config = dict(
    n_kv_head=6,
    vocab_size=8192,
    activation='squared_relu',
    parallel_block=False,
    batch_tokens=[65536, 131072, 196608],
    doc_mask=True,
)
Each number is 500 + 40 x the weight over its row's rms, rounded and kept within 0 to 999. Layers, rows and columns count from 0. Numbers have three digits each. The size before them is the row's rms in percent of the matrix's.

# layer 5 MLP down, 768x3072, rms 0.151, rows 693-735, columns 1024-1087
100:553523520498492496458515539456526514432458499467432524479561536558605493520567536406488474499471460472480517531509500451484482493484491458473489540455448472502464520561472380495556509502548520
101:490480500530466546533430484552460501531471489479517505505480506514477526460473534434463510535486527503527552489477569513426540500441461527498441530524491499463488604525528478530437560567494477
101:471550477449497481509501492462453479566524424509561430532565477442531461514491462421516478424483562566519471555482486503449468523463578439576420472508463437560538493484583572529437526468488572
101:482540589610516514462469450443528538469473472496576473481518543500560514514488479478559495529525533558496575524483484498543498503554535541452473477489474574467478504523455482565484471483473542
099:450535495451485467416451537457458470409418514482496500484491497512523483516548535452487459510482516477476407499540473476554548497430564554493521431500565480540449444505507515418519503511537551
100:550416477495495431491500418536477545582494487453502439528497412460503516519546503441491455540485460477526527532561502472518462538456471466519525594490526479508494491558480485512492436523447507
099:521442552517513519525472562490527479503502507551542460478496573538454517508537563549571491477474503488474500556518471543479529568496548599479513435472472522555476506504492535514527506443487534
102:602543494476488462504541529515503593477574539489575478571505472479448572467485503537513465468458503535455503524587515488465481490499456411445542519525507522454479538473441548490527474508484523
104:503558423546484452481486468527547472490533444466480501504511505474506511474482516503488508509462493446464494534512521506474469492482490551497506479501473516496532446520489552531503470460443505
101:512478560544498478546460549424495509476458407539585475422581464445482451482537493503512596416564507502586506553514461491516531489512427528552551492520496534435536537501559535464516494496410474
102:545482586511503497512501482519545497539504491516573543506503480471495508547507479477525532520515471472466455517508506551548502565515473540449488538462546457508439569518481513495398549495533534
104:483559535524441518445505467528546437584521523458492502525440542476457479551506440560547581564423471484477405506520573521505515527476546502481500487482507507527539489560494520529457487464446471
100:535417490482516556510512534522498419515484465554555525495479460538484532436516513477529465482475497513530542516450463430499465473543419455576495495468540514462518516485470462472550542545559478
102:465543544498521453493532488457501571369449520550479453528538577578507504458481515525558497538486592494516513527479500492472548473492525477509502443563552486521492502572485524499506493497489528
100:488542511479469450485487544528425558506427435520423559541449501494433441494509559496580606493414464448438466485571467513476500471470479513615491510512542454533461471527443508536478525448470513
099:510501539482502509551506504484513446547583485478438524530525474528494523445406500475502484457524499510473537502401522538533512600574486441434517470566525529520512495497490474529537459448525507
099:394493546492595493506518489389536477496589540476443520457439543490478435512480573467453450499486513482508521516530455466524495527483465498411470479493551463530490558537520453489540524473503563
100:508484500516483447480509481462516548463557570517430453487511463486561464464497411528461432494532509454523473452489486440523487511490462550530488508460537467463434542428492583513545559462578521
098:510512491465477480453533432471487508502581524460472556484562524532589435601549498496540433494519478548538454565480529470497494504469524478499559554509492479431400557427533539479499504488467471
100:467535591452495457483483509513516439455524467440513492479466510522569540548456494475552596490551531487533461482482489500518482542545495561431520466522565491475527448554499455482552419477505457
099:581467529506484498480471487495463522455540457441536470559497576485482511536496480482531481453424476455515480432470480497529473446543470512497540584449491480451527539416531528520588524463435528
100:566467471460441484510527493503536471565467485521502482538555531429467500452469547448524460539511520418544537527515447510540549502457532473550466444500466496529532489475545456547489491464447561
097:502513465501521471556524460538521494423501508485456421567539516536483433525509470507520506539533460486431506508488496604432453470415527576492521470560493553567433441521509480481483469512563490
098:504513522470477506460544480490542487487453464466502501530493550578601481492511532455444393495541524488428480500459527479501550503491506460499487567497489503517462537421458405446495505492467484
099:514549466513492449480483513538507490499472597520487450481507459520530473472482419457458509452482434547477477450490484533555546423480501507495491430437477450543492478539540421520509483516488514
100:484501548522447479514472448492548504512498549460473442487495548507527489413484569485455504487527501488471470481521522482513421468558469475506528518435553520524552609548436526495563504524532518
103:453488476524500495428437537542487509566462487529466519531453506535539428564499543519492394447475555494465586487432523506571494500566437555574427569461445547540504421509490512482476512485484484
104:413476570465498533455503506476589470466536430543486547513487507565461472541441444499510550534562508453514530531503527486470450520484497520499431497502587476550539500530439453544495402523522556
101:512480504488541467509444490484525511488471443495498526546492532427495415435543533512561481468469544570534536471513460536521432493488484510533568444551418508501518539537528524472524488455513551
100:531509505528487452452549503525422435540480508493531481450515531589584443456432531525571429451493472453529554516523538493511496511519477474424542486511533473516509530477447424460564484506449561
101:554481515495635462483467462521526541493514537468530496374500555498547490454528513601544482550537529537461507510506502464481424529530485484507527563556513544542516519474617511529518517486518461
097:491479494470492526509542434428430544488438503507527482579493465628509510511528516576505537501486516488525503532491556575485538438544479494469511504462530463489516544502615530531531540503453524
100:490510441475572502488463525446556448536578507487482479575543432435488527421495502537565431497505523548491470467548546550425491535479544551514518433464538469482540464494480510529558581502479509
099:557499465496506496584541443563469538494448524470501516511433563474552514546545508549555520440521560495527482466535493548545505527481458502493490475493508521521475474560472496519537568485549585
100:545424481498505476508461523500521512468518527417458524548403550591507498456536534511512540502522524452482456483505480476487555498538513499613496505462497527542481470506466451531531473438489536
101:467526556456431437455544480447503500472441478453498444483482509534462509517467506557403488497500474507515503508516507462480508520511467517525521432551540580507483545505492492488554530451466558
100:543465485466513501509471492518571482534487539508461589527464518494492608550521490536512529496509447450487457545450496438490464536547535518464483487486531455487432502484544463384452441458544563
102:447527461478493502484544500529443464560487440491562452495512491488554538504509444503549535538491538556492562468457458461559490549488456489598574583466528484539513525498446541490530464500493493
101:556484439494425500535506585451458494484506463481513532496456561505487530507424456410615488451505450475510472508483524482489426526501495572552489499499515444487389505498523461421508515492492460
101:465439519481525462510472475472494475458537489645463425411474536494505511533492472481476494481515548487452505489533487517487444496401471545512506529487498517473557528536496474444501483446437489
100:462488548561481471575463418450506528528551482546501546492508566455520440490537552486536528450477574527469501529521471486574567518480552506536423448507456506511471577459532484531452482547524450
101:520529496531550488475528542550474530493479511503499498511495528538515453444490427471486522441526452475489489501526495452516530521513434498473555528462497497513461550555459503539477524468478525
100:589527564534522509472473542603440511532562546459479490456487530486457554508509515408462417523639517484503514533539469566497468503569479530496423496502509451507379523546490514528551509447479518